python train.py --d_mlp=1536 --norm_eps=1e-05 --attn_scale=0.0884 --dataset="wikipedia_en"
Each number is 500 + 40 x the weight over the matrix's rms, rounded and kept within 0 to 999. Layers, rows and columns count from 0. Numbers have three digits each.

# down: layer 9 MLP down (transposed), 1536x768, rms 0.0608, rows 1226-1247, columns 0-95
# gate: layer 9 MLP gate, 1536x768, rms 0.0588, rows 1227-1247, columns 0-95
# up: layer 9 MLP up, 1536x768, rms 0.0616, rows 1227-1247, columns 0-95
down1226:586561491507517560467420528517563518486449525516499540505492570550489561476447491400499468491517519532534535518445484502494461461473547492466602441533486545477457463468494567534483438506504540470480534519468471506530502535447442472483666486527405549418486483510452533485546532454465489485
gate1227:479516604490511588530518559546557460557461496423384500489485559541551537468557480472474597450427502473521520489503524554524496530485464539511542535417446627481514492512556525575531525482543441470502408490517493523551455525504418484542468500548523621546426560515481485458460505473584520495
up1227:558515578536539453510476557448479524622460511447458434489467580545511461456503530446530472561447483403582449568476456519516612578521528498561504526503566541476452485437568459548470536489525503552517563525456457503574555464557496471461518431506572557465512465483415555454474444511510512502
down1227:528467441490484498520429429506485618453549468505501430564468510462457502561532445524481466500414446563405507602600462478447472542473445488530507480505462509518481482569454493430474448523370497459453476477509516549532526443447522544489518521515439482541560512493499501497587542547469533536
gate1228:496488582474509467470466426470513520493494505523477514490546430491566494566519400517496440530496537470498515548538547515509494525497568482421501591485497573511470550537529452442455502513467442488625558462419521543541493505473456498516438491536439409493477570452469490501433485461493513466
up1228:510538517546500541513513508522457529472459436501469475496485496510447517507525493500526558503446466520628486527517523521476492496452467463527553467470472471524494513492485516547446530499507550531537471512507503485470441446505485530510435458473453534478487448502577447562558465577465546547
down1228:509553541510538529542471505560539548528452462478417462484436561451529540499475489586545500524553503441549462517465504501529504505549490455478523507499470436506543510487451479556500534507499523489520450447458509408472494526507446499564492559493528428504448468537480579524496504465448478481
gate1229:554518527481450520525472532429504459551472491516486506502533521504537480512578479501470527423494512503519529509633573530471498514538569517499509494480583464505520513482480496526498496538529515474495543437516463449426430480546437543525533469479494510542383441453466463534489595426510418480
up1229:534525505521540419463490586456540448474498461480492452541483545451533488438445507379459420496459568473482535447498477510539550493509559486500509501499493487518536427569521467493557520464497464475494552512505504524513506512554506463516488542543469496502532480473505490490487500530502515527
down1229:507438497473496516488488555526555531532495478515560530536510534532501555542530481493422517537534466458474525550501502477443560490563485519557561487503524421489507545499473433516448411489614507515497484518522457532543540486503560535450460497519464514509441479533592501445501541450523510432
gate1230:486430468458502524503505520584519484508549492474526533472555459538537474536506599461468561479507501463507458549437482528458494505541517488622495531448460536502544564503495454477574536549546504512432428449461549528512439554491440506508499499484471548488521552416465506528503547489418599490
up1230:528511482575526493473431577559435512447553540523576529511510518487473507488501504487546581483534572576465544518516413565529524445472438521441506502582447436467541438503627514481514516505531512534404483474539500398457466507505491509449570541562536460523483533491500506444481549554466459481
down1230:532458518558498547501444492531505500479512465462498530505432491532589505535609476510507511512572551545506495505534452474546500451535487565511532506528462542516579507459467590440534430484513482469461470489474440509525501508479564470463504533481463468441476508533501524458517505530503457488
gate1231:455523496540497554535427479484446470465503566535474511570510556483517509520451453447522545493426531496503506562470512448466493495532503575506483554432518524504478454529429509512450467471469516491505537540576446506525522501499457492460528491496567523500473476526492502497502446506491521475
up1231:529489474523503498447550471489569505463446531511557548497458415577478518478525623540498508474546481550476493498458520525525518472531537427496428542562441441525475507431535492466528472492524463515513417381467517433500478538492563515463533496488497555492519485480507511530471524521482539471
down1231:458545524498450483466499507500530523431476540453498537465438509495476489553501506517487468490472520497487462549437513468549477507548533478489500497455548467506512486481473508571499572508445558503554443489529492510458537517502499523530549527496503534475497497503493516523447479480492551482
gate1232:515518486470505460512589562491522481502480531512533519441593562472524424483497444541486454516456539528462460418539456487447485529457474533471508418521503458507514524554542607474498595542506508499549538464471508508589515556498445469574461551495438525516482431502505575558525499533477551513
up1232:544507407512496560531461510478531560451552469559532511425527544456452507527470453537532559548508508540554503458545462442478599468518429472576507561454563509482482487492513515469463520474484518620489554535452496451500541537523471481508435436515473524434506484426529537513552508502526518525
down1232:513541521539529443412547486453569424470445424533564509469500510556448446462487502568485524533474489478534497561550531433498575507385500437514484553507453511553480511539574478542502460479492536527500360476492470467478500491554484537513476459499557511505561518507560508471610484485509537473
gate1233:524471544450529498426479495458509462509497500471434485516516426476451434487476510497541488579547611463458444483536559468458480449591454516490497412543481501522547509519489445537527509473492499456569503456476504491478419528505492478470516527431503437537491525499453476564485588439491545490
up1233:468542542521520501560395483563461503432499405487481506414490456494561554530502465456506483481441497489494538509482486485546490451512477490513524451521449540465524478490492492508504471585514449508443489510488540495506584563451461505492505422551510481501557534490583498539428519510433460578
down1233:496523512473512456515523459523454461488555466531480481544502495448503547552498456401512527521504492547506453513532534566488412486495429556489493470502467571467576497557510542531501527529469532503446465491478489506457508471547510463514480510525440457555491500496491504438510505570483510484
gate1234:511561450525473484501552559528446562575575517482524551595498507578474548502501509563515523483516527461487490559502514456398561515471418491519472514508482460529501553560525460504558500545521501563495493487509492533496497551478520467464541498492543476477544536516504470467531486548542444528
up1234:566433537543478507506503478505527483518537526489441431459482451532453503428533476505490477456599562456519457488483510472468535403507465496454504534458497554502523487544490502479544451474526524530493493494478554557542502478452457494493442460488503532552435539558501475499529487501540467507
down1234:561461532540505547489500548520499545499493523628473468454502500435506473495464491503574462509451425516561528467480505474461456554489492490456544485457476569494539488505538540450476574557548514545466498518528452485465573489510520494530563537478481442487506505488510515519439511481482538520
gate1235:503528482490518524376422575471471390459563487441458525524485478525475523533464507499563438489513455515486501519553484521463490506483455456522476536483517407530499511535471465565460501572456454472534580545413497480488533544476444519559439462516449449502497453473473429513452546511501468472
up1235:531406482519520554446495554505430497489598505539484448489472468496489549508543497538487466452501569514461447554473592480554489513500520518462478480503487496506532505413498462517503444499513520520527462521493533512522503449477485490543499480488506446491531413521539473555538401479549496521
down1235:554430494465489506432485506552546422490529489516467519499452436478552564481475475511487553507513521494451452447522568562460448516539497451436549462510455538564521523469475511461523414491557460556554530459499461451558499442470562372504551480489534502514525430514506550523468470486501506503
gate1236:535466537500456476450522490516507520585459451515534514558608513493394482512466549494527502495405473502525458456519499436534453457477488486480461480510485569475495447606573515461519474542514478461550545505469509553507476539523492586502472473476435560481507488589465513494433442497507482470
up1236:605576494564515539547603501442481428502548441529451483487516560487436561543497527470509498494555465534568506499493438511463526526525485537582465491464486531552441532545480499509551471502509455538482479504534484541430446540439503463476472564554541491613440499574491491479497469513513489489
down1236:564502492524455508474482504471530488471473566458496470534491454557499564491506490545593480481514515500596519502565582486480471528469510485423415521468451468560517469478484542533520519475515417550513478504484497551516514445421506490467493499525495456497491601476469426493488503551478481434
gate1237:488523531535524480555558556554443436527396568519440462506550530484575556442529504567460587539439430429563504397570525538500473524502555511557482531525533394508487490459514533582445391528483478537483453463521460503468418515529486538504505506494493551434531526428524443523560539595455497455
up1237:529442530477472463520533528464452447445567497538551514556443521499566556522460488486489527475537534584497407508503460487456471529535465510440481569526480638487505467491510497538538567510518446539472545475494420495531607445489483515472499478471507477566526549512534536533453423486562521489
down1237:560462516533499467509523516443430491477498617456465507497546456524472500474475575520571457540450487500501454511529519501468535467514528506470445545540452549531470505529521462485533520506464489489453568522556522522497562474524474574482575460513447540512537501527490474518460503546577442549
gate1238:509544521490433488444467532449532625564454569425472545540502520503524461532526511480511505493483477490496499475498452496480525471444521491484442490559478518585500466543516511440517477540471434508466568525451443485512537452566465523518456464556488496465494567481463513511487504527537568470
up1238:462491496517443510489448507505479480461489530491538505488497444569516474492604475447556419566543461469526479463487410452553435418474513467455492528484535525465472449530498611492549565485511556483474525457503489465545484510517484532513558503468454509538565510535452547526476481541559466546
down1238:476515519435507471575458512507475520530560485578500488484550487457539512557505521550460440536515453562508505476457498409565553450516565528538493511488570464498539456494425484536505486557522441549485494508463471569516478573571492467459570511517465569569501502465537468498491546491516454491
gate1239:542505530588558544532516539462497492472453527504485527477549523476474493579490407566529465502502458426454558440511457517482475498557536418416459492507409506491494497481524552481571501433624521546537475462525541576489455465498510539527384483455529520535531543421565508520489552492504499510
up1239:492478463455470520542476469468525483557494461492514491486531427427463432502462514462495485472550494526491535475556528506503469467502479512493506423490468566539567542478519553494503409514454507491537511495427515544487523459493477537519474546470507480507492612485523416521523510525477441573
down1239:441518447535527442581421505532507521512548484433532548470524446473501498442574507499490542571491471432560495524538405527439523555458572520507519427504456465491473571477492470519451446527466574505513499502549494493501490483516520493560462405445516452527579482487528524443561503487538439379
gate1240:507515540552526487543512442563503442501525537433475532475535554524523468434475488476531534464548613456513481542555509447528491548532456473546508474472479487494524525543516584457530522452405543456487478482518545493550474518507488377421468428459495460555500538481470566541533468507540497544
up1240:484487466508466511544526462465506472480486505543530470449454544541501571446475497394447492483470527468567589529438546511460553465563541514556501520445520443572556583443468477432632598495527507535479488506476387437520512524543520543491566544464552471518471553445434499449507470458477466465
down1240:535490532515614466561493481410545541503516514488553526543540504491413418493494494514542537461501433519538506526506518538482534421534489556480487501404507458450479418492499520471496541511506438507530471511525460498471452463540508560525456517510555493575512478516428511494515426544481477463
gate1241:445482489519492573492551533558473476446539546471459545487504457512538505479537548504448570489555508495479524515474557387465515457533523533467504496560441462537512507505522493523538540463488583435512498531553490493492491517488593464509432526496423487490512461502473566506559475490558422588
up1241:449526483525515535431441425461478503526496557493435501471472511515493478534473432498574542473473586455500407429453541547517502513524538503484454496449470496475641514567492524597517541448505505509486505490428476475524525462484503487540533470464477431542522534537491507492515448493477501552
down1241:580491520541469478520532499442507511514458518505476523535524483518482436439460494495477466491442538504542478494507535469509523497417504541475521452514593511516476496567522551490499536464491511481528499536569589494555483476568573442552535406481525529459510540479495468511532500544519505480
gate1242:482474568505448493493535524483546447507465435491482546474535522455448453520492469502451458532559494521511468531569459469498426518426495430467539501465560557501426544553534442470492499474516483493577464491486503494515445498505559512499549594500482481516507403483533485567491557450364423496
up1242:491449501553508551470504563495545435516471508519481513456484533476496542481500493509546533462488575438522482523568483545469532530517543513468516523479527569489482504551475534509499503495492451507516519428529492508535497482422452464530456520491429444494472485465553498516537477473526489488
down1242:493503491568550481507508489517418509511466555488483504489517463506446505551506500498441497543486506489464532511521491489487524515510507469462508600491495513546492493509475484504518505494554519505546546504517471504495496480676480450500511455528540539502524574475531463557466457480490537519
gate1243:487510544490528481509447481558512478466536496480519486492436423486489469487531520465462529459465513514515523476496474403491430499499376403535493486503407467478529541509493490541566476487485527450464475454500461526511522527553481494557463483529518480483515540453475522501542490508479506445
up1243:505479547427472551591481483561469513489471543501524455434501506542456534526558577462533431567510512544499527574473512451522508466446506514524488542491563605487539491534487502472480450484448513507496398541439525532468500502517537492489423444499571518533450491526466511520397559488444411477
down1243:497616485536518504523458460563506445503504514497466441479561517463531486452464544528477498430477461532447457457483448498543518508540490458493495502511522507490535509613483506469503560480503517493536496521542518564450468462533518446560466508499534552535424574538495504505456443492501452493
gate1244:458571493443481551561533513558474479412446535509508511490493545475478479489435466496491507454447530483469510544472474500479507466563513527497524476574555536460526483542426537460495489558492483488529525494544463529508536463500548509469498489598475513514523478532500440553511482492503510488
up1244:499444570506450520479542515490471465479479441540512468515560472448526482449441515465488563443497470536582535495556483476513509514437520591483491491512545501428413530536511471552432518507470525478547481461540519435447505498506517464533520403495503439511523526533461644499491522492492519541
down1244:507455483535455540474547473451466461450484420489459486528503532500457499451501479535504574413471514450497457542490510519385561521528472431498466507520450492560531571476469575479478526536465468402524492452518441446494514578593454435446503499481487522504491505451523466427515480523509495550
gate1245:464511469455515460426529525519514519498548463505525473491454544512493469476502551534469582462517487500492500473427500541535457517478454488547557429431501413500543530538532583458536442496532428411463506530602490570572464500508498463494469489530553507513502493508468473508499558497519550524
up1245:564463450526506452447525529510494486532470527572606387451433502499480486507511474488533554496523511622506561486436482543533507478545430572528515443438539549545487461455506525479500555485494517484473453433517467513505493606498491514495561522497464435408434434539502503445495522511531471484
down1245:489481522532537506537539515464419455443527527550543589454510532517524481523476513528466534477513590564525493477483483545440511439537524531473442515446519495512532553500518522501518493513462448557527470485497425435470516499452498484553505503521518537524475457554482497480515528560544538549
gate1246:545555494533463493564522461453501474463469574528506561492544507503462540459474627476490492490451466545485509485547508532482460501495538479533523504563494424496552577445480507470475475536520566503494512496469551514465481513478410555490518484494503490480530516532549533513523504539492515551
up1246:487541477516525595482572474483458516453565513543543524466472527542411498489449492527510411472498468511492491522522561553478471476463552448535516520564512464486467524529504478541521488525468528504457534532483503539486535467464460578479509453452435464477494492483488520521445450486426503466
down1246:456508534503487503512496437528393526470505467556484484478531500470468566474496461487490447546537438486501550491480515507519432510509484513525482506510448571474487434489421574519491529477547443497492478453457481432519481445507558539517526499531463487483477479495485555531467464514498518495
gate1247:531455418518482523523488545461478508411520555486526518566526471468506519505399464583477473512518507500526463481530457484462578518464556532548562535573478476477504512499481548419453429425506517553415454505464519502480507594559558592451537519545533472442534483418500501444436533375474450525
up1247:501524423523539549498526410555551534534544494524507478499474602479473519484476449480427519501480420478564562493549529439511441395543548550482540584457518512511487563510461493493527538507526537495459472501516516507558536535573473499539478461466527490485478511466450469472499448499491499532
down1247:511523416474510545470454397549405456552415437499568491489470428489452566508493450563442537469498467509500577516522534464525526468500510586425516525552552468447529561469481508482513519525459484443506468519461523512428486536516493513543487545445488486516556443450519528578502486536475465463